config.toml
head_dim = 128
norm = "layernorm"
init_std_qkv = 0.0398
init_std_up = 0.057
init_std_down = 0.057
lr_mult_o = 1.09
final_lr_fraction = 0.0
seq_len = 256
train_tokens = 742300000
dataset = "wikipedia_en"
Each number is 50 + 12 x the weight over its row's rms, rounded and kept within 0 to 99. Layers, rows and columns count from 0. The size before them is the row's rms in percent of the matrix's.

# layer 5 attention key, 256x256, rms 0.0399, rows 0-213, columns 192-223
096:49 42 35 45 60 70 40 46 68 57 41 43 26 35 63 58 46 66 35 59 59 62 42 50 48 55 38 77 55 57 47 47
103:52 51 50 62 57 43 68 47 56 53 41 38 52 44 57 59 55 32 25 47 69 53 50 63 56 29 61 46 44 59 41 64
111:53 73 63 49 44 40 55 37 58 41 46 41 57 53 55 53 47 27 44 57 33 53 77 33 46 45 57 47 54 74 40 44
115:64 44 76 69 44 43 31 39 52 62 51 52 40 48 50 51 64 55 45 47 32 44 38 69 57 33 76 54 44 42 35 14
100:48 41 49 63 51 42 36 54 39 40 41 65 68 49 48 61 48 40 47 41 72 40 51 47 75 40 63 63 58 62 49 34
114:42 59 42 40 52 64 70 51 61 51 48 47 42 62 61 50 42 59 43 34 65 45 62 58 29 66 40 57 45 50 37 61
105:56 69 55 46 34 55 49 47 38 49 45 38 64 68 46 53 42 47 38 59 41 53 61 60 69 48 46 42 70 55 70 66
099:47 54 36 43 56 75 63 46 52 73 48 62 54 54 56 36 54 52 51 32 45 36 55 80 67 41 44 39 60 43 50 66
103:45 45 71 32 61 46 40 48 51 54 69 37 59 59 44 44 56 43 42 34 42 24 40 47 19 62 36 50 49 66 49 63
107:61 66 50 44 67 68 29 63 47 60 66 55 50 30 51 34 39 30 44 45 28 47 46 56 61 44 48 55 50 47 46 60
107:65 65 47 43 47 43 68 49 39 65 34 41 46 26 43 45 79 44 63 58 24 28 50 49 62 52 40 62 58 29 59 42
110:42 52 38 50 37 56 58 59 63 69 51 41 53 62 73 48 54 64 46 54 52 46 46 63 74 52 53 68 74 43 30 51
101:46 38 50 36 71 56 31 49 55 58 43 52 54 32 47 37 49 31 57 44 54 49 57 77 60 49 31 67 47 48 64 36
106:43 53 42 39 57 48 64 57 66 55 70 51 44 42 35 49 48 46 46 48 42 46 34 53 57 72 47 58 39 45 51 29
105:27 61 42 53 52 43 71 25 28 53 40 56 46 28 59 48 46 56 50 58 58 43 44 51 51 60 33 71 49 43 52 61
099:30 23 37 42 37 52 40 39 43 56 38 53 51 41 65 41 33 47 49 54 35 37 60 45 55 21 22 58 46 55 60 31
112:51 43 35 49 32 43 40 78 53 53 63 66 59 29 41 56 50 42 36 53 69 39 66 39 66 37 52 51 56 70 46 71
109:54 41 57 41 37 47 60 69 81 51 56 35 44 56 59 74 67 49 42 48 39 82 43 54 53 52 47 39 44 52 61 48
119:44 68 60 65 59 48 29 46 31 54 35 67 57 16 60 43 55 71 62 39 62 56 64 43 54 47 60 51 56 50 34 30
109:64 53 59 23 61 40 58 55 40 47 73 48 35 51 36 26 34 58 52 44 71 61 35 32 61 71 67 34 41 68 54 63
113:57 54 39 67 42 31 64 39 50 39 46 47 43 33 69 44 75 30 49 53 47 47 55 70 64 38 40 44 38 45 43 36
106:35 41 55 29 45 54 60 46 66 50 76 45 41 43 36 61 41 56 41 58 49 62 58 54 52 76 56 33 40 33 63 46
101:27 58 48 66 77 61 42 46 72 48 49 42 39 52 44 29 57 51 31 60 25 26 38 47 41 68 68 45 54 58 49 62
104:43 54 49 64 56 44 42 58 42 37 44 32 55 44 43 53 56 66 45 57 35 51 65 52 31 37 47 35 58 59 44 44
106:29 28 44 41 46 52 36 55 30 69 41 57 53 29 36 47 67 43 48 55 38 65 49 57 51 48 56 44 43 28 27 30
105:53 37 53 57 71 41 55 45 43 58 42 82 59 23 82 49 55 62 55 59 46 55 54 47 33 63 35 40 54 51 40 32
108:70 40 61 62 50 48 58 48 44 30 56 29 56 56 50 56 51 27 48 52 57 49 45 32 54 47 54 54 44 45 76 43
112:60 70 59 36 41 48 43 57 63 36 50 50 38 69 71 32 54 24 58 54 41 48 51 43 48 44 39 56 44 41 47 42
100:58 54 47 63 81 60 58 54 52 78 58 58 67 48 54 42 49 27 38 47 56 49 65 49 47 40 22 48 47 53 49 39
108:56 45 59 85 42 42 41 30 48 62 53 35 54 27 33 59 47 42 57 45 41 59 40 55 55 58 54 52 48 53 51 47
108:67 47 56 57 57 46 52 57 44 21 64 76 63 63 37 51 65 42 44 45 58 44 57 41 64 54 59 63 44 57 57 47
115:41 44 59 62 63 56 72 48 45 68 66 55 55 62 50 44 58 68 38 18 49 44 35 46 52 59 29 53 68 39 39 38
100:53 56 42 42 78 46 43 45 66 48 64 46 63 55 41 74 67 24 53 38 59 78 75 37 47 51 49 83 56 63 19 72
106:55 48 39 50 53 27 43 40 25 43 45 48 34 47 36 70 42 38 46 37 51 62 33 49 47 61 55 32 41 59 44 51
114:42 63 35 41 44 45 51 62 63 28 57 69 61 59 37 32 35 73 51 49 29 58 49 54 49 53 64 38 52 56 57 65
110:45 60 39 52 35 31 55 46 30 46 22 40 42 47 49 82 61 59 72 27 32 41 31 24 42 43 40 54 45 21 62 49
108:46 68 41 45 30 39 62 42 44 63 47 31 61 48 62 44 53 33 52 68 38 57 52 38 25 35 48 55 43 70 47 30
106:30 45 61 43 55 47 72 57 56 29 52 59 47 37 40 56 72 70 57 49 51 72 34 53 57 66 32 30 34 55 43 26
104:30 30 41 57 65 45 54 58 53 55 60 48 35 47 30 48 65 47 48 41 62 55 59 32 56 47 48 58 45 42 57 48
107:37 71 48 40 43 61 64 52 52 44 58 49 49 56 42 60 53 30 60 63 57 77 29 54 57 50 53 64 67 48 71 30
098:42 47 76 54 49 24 23 52 50 45 50 29 75 55 40 49 57 39 52 26 56 48 39 36 71 71 48 65 40 44 52 36
103:37 36 44 57 35 57 49 44 47 47 46 51 73 39 33 46 37 60 36 72 52 59 53 43 59 46 51 59 80 38 46 44
105:53 54 46 39 53 55 73 40 52 60 52 62 46 50 67 53 41 65 62 34 40 60 36 44 61 33 53 30 49 75 50 58
106:55 66 37 47 33 61 50 58 40 81 63 60 31 53 52 31 43 46 44 19 45 31 30 42 44 44 72 50 48 32 59 37
108:46 37 30 43 49 43 49 70 66 52 49 41 65 56 80 60 55 49 44 56 56 38 64 22 48 45 47 70 37 38 66 69
116:60 41 35 29 57 49 58 51 43 54 50 47 55 48 56 63 50 77 66 64 45 41 52 32 59 57 64 47 60 49 53 45
106:74 46 59 62 47 41 51 48 42 32 55 57 46 41 58 65 47 52 76 55 39 49 56 40 65 50 30 42 50 56 49 53
110:44 26 45 33 51 60 52 34 49 49 56 20 53 55 47 41 56 55 57 60 46 43 49 44 40 31 30 40 71 55 52 62
097:54 41 08 60 77 61 21 51 57 60 55 33 59 56 47 64 34 80 44 55 50 66 59 31 62 58 42 47 61 59 41 50
106:65 61 34 36 48 71 52 36 56 39 59 54 30 57 45 61 63 55 42 58 44 31 49 42 54 32 56 64 30 60 59 62
105:35 29 50 55 44 37 50 49 55 65 49 39 65 57 48 57 53 56 49 49 71 62 46 36 39 64 53 61 65 50 41 49
108:53 39 48 58 49 31 51 57 38 58 45 43 56 36 44 35 71 54 47 46 67 49 19 53 44 42 55 40 46 62 47 36
104:53 34 46 24 52 56 68 60 41 30 39 47 43 59 54 61 42 64 36 57 61 42 37 63 43 53 51 37 45 42 48 73
103:50 44 49 55 64 49 76 23 53 43 42 56 50 43 32 39 63 36 42 27 77 46 41 47 58 62 48 41 56 39 31 47
111:39 59 36 45 46 71 54 54 61 40 40 52 50 68 50 65 60 27 41 47 34 41 57 47 63 48 33 44 51 59 30 53
105:66 60 49 60 64 51 60 59 54 34 61 25 48 67 58 64 74 43 57 44 64 24 56 64 34 37 48 62 48 58 48 46
112:34 48 47 36 38 58 66 60 62 49 58 25 46 38 41 58 56 64 38 50 33 62 47 41 58 35 35 60 65 46 53 76
112:42 56 66 58 60 61 74 47 61 49 76 58 49 52 51 57 63 60 42 54 49 56 34 33 40 54 38 31 33 42 68 62
105:58 37 29 34 68 53 60 56 44 36 40 44 54 67 35 27 45 49 47 48 25 52 54 34 57 48 49 46 56 52 70 48
115:32 56 31 45 46 47 32 60 63 52 50 45 61 46 68 64 48 33 42 53 64 42 41 50 46 76 56 44 64 56 52 52
108:48 69 57 56 46 40 74 40 57 63 66 50 38 41 68 59 53 54 36 46 56 49 60 34 38 41 41 50 53 61 44 45
107:37 48 62 30 32 46 21 55 59 53 69 53 53 24 51 51 57 47 58 65 52 42 40 60 64 42 47 47 43 35 23 64
105:49 43 59 52 37 42 66 63 57 36 38 56 62 69 41 35 31 65 73 36 43 47 60 41 34 48 51 36 38 54 51 67
118:40 44 49 50 55 27 63 58 42 73 49 52 53 36 60 48 43 60 56 45 65 66 33 65 64 31 47 50 47 42 28 55
106:43 51 43 32 46 32 51 40 44 48 65 55 59 56 43 49 49 29 66 52 51 40 65 42 38 40 45 46 46 36 49 61
100:28 54 35 61 54 51 49 33 62 59 33 42 67 45 62 39 69 38 67 65 50 60 38 34 45 38 62 44 48 71 42 59
105:34 37 41 48 44 64 78 46 51 52 42 48 41 53 55 52 53 64 55 51 66 47 46 49 59 60 34 44 65 68 68 53
111:44 59 32 42 57 59 45 54 52 48 43 38 58 52 38 57 68 61 53 44 52 56 47 52 31 60 32 52 54 44 59 35
103:33 28 30 36 30 43 53 49 50 65 42 48 54 61 57 37 65 32 39 45 61 46 45 42 59 73 55 36 61 52 50 76
110:58 45 49 79 48 53 22 54 32 47 54 45 75 57 67 45 71 45 40 38 46 63 53 56 46 53 63 29 46 67 56 68
114:39 46 57 47 63 50 38 52 34 64 28 34 66 54 50 37 54 61 59 28 45 33 60 53 69 59 26 41 41 68 49 52
103:29 40 60 50 51 56 63 69 06 49 39 48 42 47 36 60 49 68 36 59 40 54 54 66 44 52 61 37 34 53 45 48
118:45 47 52 55 28 50 57 46 47 50 46 61 49 53 53 71 24 54 41 55 36 48 59 53 61 71 57 45 43 37 39 56
110:51 55 25 47 55 58 56 50 46 50 64 50 53 60 74 38 51 45 43 51 45 47 47 41 54 32 52 42 41 33 37 45
117:38 49 57 37 39 67 49 34 61 52 42 43 68 51 65 65 39 47 36 44 61 51 49 49 40 30 52 40 56 53 42 39
109:36 44 34 37 39 55 72 66 65 66 66 41 53 65 55 67 49 59 47 34 15 28 49 46 67 60 47 45 51 47 60 55
103:46 47 24 54 57 60 62 65 47 35 70 58 65 52 61 54 46 53 49 38 60 43 55 59 46 73 25 48 69 33 36 53
099:40 37 33 55 35 35 41 76 57 48 44 70 55 39 32 57 66 45 60 45 55 55 42 61 47 29 56 59 81 45 45 38
106:59 48 56 72 59 31 37 43 46 64 63 34 46 40 45 43 36 56 44 42 38 44 35 57 53 56 50 55 63 74 30 41
106:57 37 35 52 47 54 67 31 61 25 21 52 57 44 55 37 45 56 51 55 66 70 45 57 49 50 31 56 51 49 24 62
106:50 48 54 64 52 46 40 57 43 38 47 58 64 59 23 38 33 29 38 53 31 30 68 51 64 52 51 60 31 52 29 77
108:39 53 37 43 34 44 44 54 41 28 43 63 69 50 48 49 64 50 36 47 68 68 60 44 66 28 68 40 35 47 51 35
100:36 49 56 52 42 50 41 38 46 74 46 61 49 63 84 64 49 66 55 48 54 34 66 54 36 57 70 50 47 37 76 47
108:66 70 65 36 63 54 49 64 30 41 48 40 63 45 42 35 52 54 66 47 42 58 48 58 43 50 54 52 41 57 46 52
108:67 59 56 47 61 54 59 71 54 37 48 45 55 99 53 57 37 39 50 39 51 59 45 68 73 63 64 52 55 59 57 52
109:59 70 42 50 71 65 54 32 57 56 56 48 47 37 55 62 67 40 48 63 49 44 63 26 56 54 61 34 49 58 58 53
107:46 75 52 79 58 46 37 54 43 42 56 40 65 47 55 44 44 62 36 32 38 38 60 46 50 55 36 59 48 35 43 31
109:43 65 40 17 57 50 40 35 56 27 62 50 53 53 59 59 50 67 65 52 50 75 53 39 42 55 34 63 44 62 41 44
105:53 51 66 61 70 59 56 47 56 41 58 50 78 34 37 82 52 47 42 49 57 39 61 37 48 51 41 54 46 44 64 59
108:49 72 39 65 42 40 66 38 57 46 40 52 38 50 52 43 60 45 55 51 16 53 53 64 44 75 67 35 59 67 53 82
109:47 32 59 39 33 47 65 43 28 32 58 51 46 60 48 57 68 54 36 42 38 52 58 42 40 58 61 38 50 49 41 41
105:36 36 45 51 58 58 39 37 51 43 59 52 38 38 49 56 55 33 66 52 57 52 49 43 56 32 52 49 68 26 36 49
113:39 50 63 42 48 55 69 66 51 46 46 88 46 51 46 50 26 49 52 48 65 53 30 28 62 29 25 45 55 48 57 67
107:55 56 70 28 67 24 38 36 28 37 66 45 44 41 31 37 65 43 61 37 16 41 55 60 60 46 56 40 43 43 36 41
106:49 43 54 54 51 40 23 57 35 41 73 43 58 53 25 55 50 46 45 31 69 59 28 34 54 29 27 36 49 72 55 39
116:51 81 35 36 44 61 36 59 39 64 48 46 32 41 45 54 31 51 38 32 53 40 26 44 59 31 29 51 42 64 50 40
110:50 59 44 37 48 56 36 53 38 59 47 47 23 51 34 47 33 47 40 61 57 34 59 42 32 64 54 45 44 41 10 49
104:53 62 58 50 49 47 41 73 31 64 35 65 48 50 46 56 60 69 44 38 56 70 61 54 61 50 31 75 53 52 44 57
109:38 49 56 44 37 59 50 50 54 73 34 19 49 36 52 58 43 42 66 64 32 67 51 31 29 59 66 66 59 68 48 57
110:56 48 60 63 47 63 50 41 48 54 50 43 39 58 39 43 43 41 41 32 36 44 74 55 50 57 52 47 61 47 44 43
108:64 45 35 56 52 42 46 54 56 55 36 71 42 36 66 45 40 50 65 49 44 29 53 63 44 60 52 44 71 51 60 44
110:51 56 34 44 78 49 53 66 55 39 32 49 65 45 54 68 56 57 53 72 59 42 35 33 51 60 54 56 58 73 55 63
104:44 44 51 45 46 41 44 61 55 63 40 46 70 39 52 50 63 50 34 53 35 57 39 54 53 49 64 42 40 57 46 58
104:32 40 33 44 60 53 61 74 57 18 62 41 47 54 66 45 56 46 60 46 27 73 45 48 55 23 60 47 34 54 53 49
112:51 53 48 47 49 37 56 71 55 54 59 55 54 57 30 56 56 59 45 53 44 49 68 58 64 46 62 73 38 46 59 42
111:63 71 36 46 50 40 44 42 55 52 42 39 48 57 52 55 66 44 66 44 50 46 71 38 46 42 51 53 42 39 53 54
111:42 49 49 69 54 40 50 48 45 50 30 51 60 49 46 40 36 43 69 57 56 50 43 56 62 41 33 42 56 54 32 64
101:45 47 45 43 65 59 62 36 65 60 58 41 64 44 54 45 55 46 42 61 52 52 58 59 29 45 53 51 35 52 43 50
097:34 53 38 57 31 41 42 38 40 41 53 41 60 59 54 47 46 59 62 58 70 64 51 38 38 40 31 63 40 70 34 47
105:59 37 42 49 55 48 36 30 53 39 50 40 46 59 47 59 32 55 43 52 49 68 44 63 38 42 47 21 46 50 67 46
109:48 57 39 34 68 49 53 34 64 33 26 63 41 47 52 43 42 61 65 53 64 48 61 37 29 49 42 55 56 45 45 72
116:23 42 69 56 51 50 60 35 51 29 45 30 33 53 59 48 61 46 54 56 45 44 47 68 51 49 44 34 56 77 52 41
103:54 40 79 52 75 65 47 49 69 49 58 44 64 50 57 60 51 34 48 57 68 29 40 49 60 62 52 42 40 55 53 53
108:44 65 49 45 71 35 36 51 54 67 53 51 27 60 53 47 46 53 69 59 37 50 39 40 58 48 55 53 34 50 49 56
112:42 64 57 66 48 46 43 55 66 62 47 48 54 49 45 36 60 35 55 61 44 34 50 43 40 52 40 73 69 49 56 37
118:83 66 36 74 70 38 24 48 71 45 69 62 70 43 55 55 49 38 71 38 47 48 43 65 52 45 33 69 23 32 63 30
106:41 37 58 54 55 46 56 46 60 50 35 71 40 51 56 41 76 51 58 42 40 24 58 28 46 59 57 26 25 64 72 41
105:43 45 57 46 57 44 63 37 68 49 41 39 62 38 59 64 41 40 56 75 58 36 53 44 42 52 40 55 56 61 36 59
109:61 56 66 49 52 61 39 49 70 47 18 56 54 58 24 54 50 68 66 75 63 65 53 39 53 27 64 60 54 55 36 35
109:79 54 59 34 64 65 36 56 46 47 56 43 43 60 49 57 63 63 49 64 39 39 49 54 52 67 62 38 35 52 30 22
111:56 13 47 53 46 42 57 65 54 41 50 63 37 66 44 63 60 48 36 43 49 55 59 60 79 39 26 62 55 67 57 64
110:83 52 43 65 50 56 48 48 47 68 56 42 50 50 41 50 36 31 35 58 48 51 65 62 64 67 57 56 52 47 64 57
113:42 41 58 51 62 54 83 70 72 34 28 67 47 85 44 49 51 58 56 47 48 55 72 42 45 51 55 61 50 61 40 58
111:72 22 30 39 46 51 65 49 43 40 39 69 69 46 45 45 64 45 22 41 38 47 59 58 63 43 45 43 48 42 24 37
111:46 23 63 57 57 48 62 44 35 49 47 68 55 30 31 55 44 64 60 42 51 46 41 63 68 53 53 67 53 37 52 53
104:67 41 59 52 29 71 28 65 47 32 63 54 51 50 58 86 39 50 57 67 64 55 54 61 24 29 22 40 61 61 62 73
105:40 43 44 47 64 48 46 49 50 51 22 68 62 59 52 58 22 62 46 40 62 54 65 66 52 47 62 44 50 62 33 69
109:37 58 45 44 64 64 57 48 53 47 53 83 36 24 71 54 49 65 47 61 48 44 52 49 72 41 61 66 42 60 32 58
093:65 49 43 40 32 45 64 67 49 53 54 19 40 40 54 43 22 65 38 49 52 41 59 58 63 48 64 75 62 56 46 93
092:52 48 48 46 69 54 51 43 53 35 56 34 43 50 55 57 44 40 51 44 27 36 70 40 57 31 48 40 54 35 43 69
088:54 64 50 65 53 48 63 53 47 62 43 59 52 49 65 51 35 62 45 41 58 30 32 58 47 56 58 30 38 58 75 79
098:68 49 65 46 45 51 40 33 38 46 35 54 71 63 55 74 41 50 52 57 47 61 33 33 46 56 38 62 35 46 40 64
090:51 56 40 52 59 56 45 20 38 31 61 36 44 52 24 57 53 30 45 77 45 64 68 71 55 44 19 78 50 61 37 48
091:62 45 62 45 53 58 60 61 60 40 59 48 51 44 48 40 67 87 48 69 54 69 43 47 25 53 51 20 55 52 33 45
091:52 50 57 64 33 46 42 41 48 59 16 61 44 32 53 56 60 44 32 52 46 52 37 37 62 40 46 40 59 34 63 61
096:46 57 47 52 56 54 48 52 43 58 57 33 67 56 29 31 50 37 48 59 60 36 46 41 57 54 35 30 64 34 62 37
084:41 43 46 53 76 43 31 46 59 44 35 47 52 53 48 71 66 42 35 65 60 30 41 57 46 30 64 16 41 52 59 49
089:50 51 40 68 49 48 49 23 46 33 50 53 76 64 50 26 40 46 65 53 62 52 40 68 43 45 41 52 40 74 51 39
091:55 52 40 61 53 53 55 61 51 65 57 56 40 65 48 52 70 46 50 68 61 53 65 56 66 55 52 61 53 22 35 28
092:59 36 39 45 53 57 62 52 49 41 47 60 49 52 45 61 27 28 55 60 35 52 32 39 41 76 41 40 53 37 41 70
099:31 62 50 76 32 54 40 62 56 60 17 78 44 59 39 41 53 57 55 58 50 44 57 36 44 60 54 54 47 64 51 68
092:59 34 60 52 57 65 51 38 42 36 41 50 62 44 51 48 57 43 58 61 33 63 35 49 49 45 59 61 38 41 57 42
096:53 67 63 51 43 39 48 52 33 69 51 47 46 45 38 36 70 38 42 45 50 40 42 46 36 76 40 55 49 45 61 36
090:54 43 45 50 41 32 22 47 56 44 47 43 55 39 59 31 48 38 25 60 36 43 35 50 37 34 40 49 30 54 55 39
095:78 74 35 44 64 38 37 64 48 46 40 39 64 62 48 60 63 53 41 60 62 63 54 50 60 53 46 56 65 39 27 56
086:27 51 62 25 40 77 47 67 44 49 37 71 38 51 38 46 49 50 49 52 50 47 54 52 56 54 43 45 54 50 54 37
104:65 49 54 59 39 49 65 53 40 41 65 48 52 54 55 35 48 37 39 42 55 52 50 67 54 33 41 69 63 74 54 49
096:33 41 39 42 43 47 33 64 53 25 32 67 52 51 47 66 37 47 60 40 53 60 49 47 37 52 63 40 47 44 45 69
088:13 56 45 54 34 56 59 52 60 24 62 13 62 40 60 36 42 49 46 41 54 53 56 44 67 61 46 49 69 45 70 45
096:61 70 44 64 60 43 43 44 42 57 53 55 61 28 62 45 43 51 38 48 43 54 62 36 53 35 63 52 53 56 53 36
091:56 53 55 41 34 56 42 51 73 62 42 36 52 40 50 67 17 62 43 39 62 48 55 55 73 55 48 54 70 49 41 62
090:65 35 39 53 63 57 59 57 39 58 74 48 38 37 51 50 37 46 51 26 41 42 40 47 65 75 48 54 46 47 41 49
085:62 66 23 34 19 43 59 67 64 59 56 48 35 44 57 64 39 41 69 43 49 60 56 60 47 57 53 44 44 48 45 57
090:58 38 46 43 51 63 59 44 37 62 47 51 62 61 38 62 41 46 47 50 66 42 60 66 69 46 43 61 61 56 38 55
089:53 45 50 50 48 53 69 71 43 60 57 28 70 22 53 59 55 55 46 54 56 70 40 53 28 45 63 59 59 47 44 30
093:59 21 34 77 63 58 41 49 24 52 44 67 47 51 49 44 66 35 60 47 37 41 54 59 59 55 60 47 69 35 55 54
097:63 56 72 42 33 43 61 45 36 51 21 63 10 46 55 43 36 48 47 55 55 58 54 60 71 48 53 44 74 40 37 48
094:49 65 44 57 65 71 66 59 56 58 49 42 65 47 58 49 36 27 59 39 44 66 63 44 67 40 30 73 58 50 59 78
100:37 61 51 36 47 63 33 44 62 34 51 19 39 47 40 63 53 45 54 34 36 61 55 44 35 51 38 26 44 54 52 50
089:53 40 75 52 46 60 33 30 59 53 40 48 41 43 59 42 57 63 55 59 68 59 31 53 59 63 45 16 35 33 49 42
096:52 33 56 50 54 71 66 63 60 57 42 38 46 56 48 41 51 72 25 30 40 84 59 44 53 38 65 58 69 46 41 46
090:55 48 52 66 40 29 41 58 48 46 62 53 42 55 65 59 48 39 65 63 60 53 43 44 36 36 36 72 40 51 45 41
089:36 34 54 59 42 67 45 72 55 44 42 52 46 48 55 55 55 64 66 23 60 66 52 65 63 47 39 72 40 53 57 46
090:56 81 91 68 37 70 43 56 49 43 42 34 59 51 54 53 45 42 46 35 44 38 61 63 48 35 59 70 49 59 49 40
092:54 58 32 59 62 53 34 50 39 61 36 61 43 25 49 65 57 76 54 43 62 48 48 57 40 50 47 56 60 59 57 61
090:59 32 56 43 05 72 67 62 39 60 51 46 51 62 32 48 70 77 51 56 60 40 54 57 66 83 55 40 53 41 56 45
083:65 79 49 53 10 34 32 40 61 60 49 45 51 58 65 57 53 54 72 62 43 56 52 42 32 64 56 45 46 47 46 49
089:36 39 54 39 55 49 58 51 54 54 51 53 65 45 37 45 57 56 39 44 54 55 54 57 47 32 47 50 39 48 55 54
090:42 48 40 49 42 59 71 68 55 45 40 56 57 52 47 53 46 62 39 50 36 50 70 45 44 52 54 65 53 45 61 60
088:46 58 50 63 43 47 56 39 62 47 32 46 43 47 53 67 56 51 31 50 42 48 38 51 53 49 53 45 53 54 64 49
084:46 52 57 43 59 44 47 53 37 51 33 33 42 50 42 39 52 61 40 50 57 50 45 51 68 54 54 50 55 42 60 54
093:48 38 44 49 55 48 56 40 66 40 54 72 60 55 46 56 40 33 77 31 49 51 48 46 72 49 72 61 43 53 55 64
089:38 53 27 56 22 66 52 27 46 63 38 42 54 46 54 65 52 67 36 61 56 55 62 70 46 49 77 61 53 48 35 51
091:60 50 43 45 65 40 51 58 48 49 46 61 58 54 60 53 56 48 61 48 17 53 64 74 42 65 51 51 36 67 36 60
092:47 69 52 56 38 39 50 24 45 57 42 56 59 55 47 49 48 59 46 55 52 46 40 50 44 50 32 83 42 51 59 62
089:57 50 55 53 68 65 53 55 42 48 49 30 50 59 56 59 67 57 45 62 47 46 34 75 48 36 36 76 74 50 71 48
092:17 40 47 32 60 43 55 29 47 48 57 55 62 57 33 66 47 62 49 50 65 52 39 46 57 63 43 53 52 46 56 62
093:43 46 50 36 48 73 31 45 41 41 65 43 62 52 54 47 49 19 54 54 34 49 52 55 24 49 60 46 47 52 46 36
089:32 41 44 21 73 59 56 44 42 51 35 60 57 56 47 55 65 75 59 55 41 64 56 44 57 47 39 48 53 73 45 45
086:49 59 56 48 57 45 47 58 67 23 53 61 46 38 35 51 66 50 54 36 64 43 60 49 67 69 49 66 22 63 57 52
094:48 22 61 38 41 67 48 49 42 48 49 45 39 63 72 51 55 54 50 52 33 39 66 51 63 30 55 51 67 46 63 43
096:47 60 66 38 44 36 29 57 33 51 66 29 74 68 40 58 39 40 50 49 50 47 61 57 39 64 54 52 38 44 53 34
093:47 47 67 42 68 31 47 45 52 54 61 46 52 52 62 61 59 59 64 62 44 45 50 51 30 64 57 50 65 53 40 42
091:61 53 34 45 61 57 35 69 43 44 59 34 23 50 46 62 32 58 46 70 36 65 49 73 62 52 39 55 34 59 47 35
090:47 40 37 37 29 73 26 46 59 75 36 49 49 40 30 54 40 65 50 34 47 62 54 52 64 47 46 46 38 49 52 64
093:49 38 82 41 28 75 64 44 45 56 65 41 55 55 30 52 42 52 67 56 75 67 56 65 52 49 57 41 64 70 49 42
094:70 42 66 49 41 34 40 51 44 60 52 50 38 70 28 66 67 51 59 61 60 54 68 55 38 42 37 45 44 32 29 52
086:56 57 44 46 63 40 44 55 56 38 70 52 58 49 55 33 33 59 36 47 36 38 59 38 45 68 42 57 60 48 45 41
089:55 57 67 49 47 60 57 49 61 59 40 74 53 37 56 67 47 55 57 38 48 41 50 57 52 55 32 53 55 53 67 59
103:57 51 37 43 73 26 44 60 57 47 61 48 44 60 39 65 41 57 50 36 42 40 54 44 71 27 40 33 54 70 70 83
092:29 68 30 47 57 54 43 30 66 50 77 65 59 45 54 51 41 41 56 44 58 29 62 68 37 64 40 43 43 67 42 43
090:36 50 59 59 34 61 35 61 52 63 39 57 55 52 46 54 56 26 70 34 61 51 49 56 55 52 45 53 43 73 64 63
092:51 46 67 53 68 48 58 40 55 67 78 36 39 54 53 39 86 38 55 47 59 51 41 47 62 66 23 51 60 50 63 49
095:25 53 43 39 49 33 68 39 46 56 72 36 62 53 42 64 47 56 54 52 43 45 35 64 52 65 57 43 58 35 50 38
089:41 63 13 49 58 38 55 34 59 50 35 35 60 59 34 56 50 61 40 59 56 38 53 52 57 47 58 51 79 77 52 53
094:64 32 56 47 42 58 48 79 56 42 50 31 55 61 53 24 55 57 34 38 78 43 21 49 55 54 59 47 67 37 45 65
093:67 47 69 31 48 44 59 66 60 27 37 59 56 60 66 70 52 61 54 31 60 54 57 51 45 63 58 59 36 44 41 92
088:55 44 48 53 48 61 40 79 52 31 54 39 59 58 52 69 42 41 49 57 46 42 30 32 48 44 58 53 50 63 53 48
091:63 52 26 56 74 32 49 66 47 37 39 44 62 36 48 48 61 53 51 48 40 19 44 56 59 39 59 63 60 58 52 55
089:35 47 57 42 43 49 42 59 54 42 30 71 59 74 62 56 56 39 44 39 70 50 76 41 49 38 45 50 72 24 48 29
089:50 45 57 61 33 52 49 49 31 60 38 35 43 62 21 62 38 36 52 62 27 36 55 47 42 65 51 53 52 44 64 41
092:73 46 38 66 55 46 42 50 50 42 77 53 30 57 62 76 53 37 44 92 32 29 71 37 40 43 58 57 68 44 41 55
096:43 38 39 43 52 46 42 41 47 26 50 49 56 61 68 48 67 62 59 56 74 45 27 44 59 50 64 44 55 59 56 44
091:53 17 67 53 50 58 54 40 31 49 53 51 64 40 68 46 64 49 42 42 65 40 38 54 53 46 50 59 48 17 44 40
104:59 60 39 33 60 29 34 35 51 59 22 64 44 46 52 54 49 61 56 33 54 36 51 45 51 36 56 63 54 46 42 63
092:42 41 49 56 52 56 40 57 30 67 26 41 23 40 31 66 52 47 35 44 49 51 61 37 72 52 52 29 55 68 30 65
098:34 40 51 38 35 27 43 65 37 67 61 51 43 39 36 43 46 41 72 43 54 56 45 70 68 39 47 62 56 36 62 40
085:39 41 61 33 58 39 42 42 50 56 38 58 25 49 54 45 55 50 58 52 56 52 53 48 56 39 68 52 60 69 71 70
092:43 60 57 70 45 49 41 57 53 36 47 55 51 39 53 81 33 53 50 47 73 49 43 43 63 56 46 71 66 48 36 34
095:63 82 52 37 61 34 21 59 40 49 50 37 29 64 55 59 50 44 73 56 56 23 67 59 74 47 57 57 67 45 48 59
091:34 32 46 51 59 41 43 57 38 42 73 62 51 52 29 54 59 45 35 58 46 38 30 42 68 48 57 71 72 32 50 66
097:53 26 46 21 63 54 66 53 61 38 18 53 59 53 43 68 42 50 43 54 47 36 58 44 49 67 56 67 40 57 34 68
097:51 40 58 52 51 39 25 56 51 42 39 45 65 51 58 63 47 58 49 39 43 47 41 62 29 48 60 49 28 51 36 30
091:48 51 67 45 63 45 43 52 58 72 47 54 59 47 51 43 49 46 53 50 55 53 50 42 76 49 33 32 48 32 42 49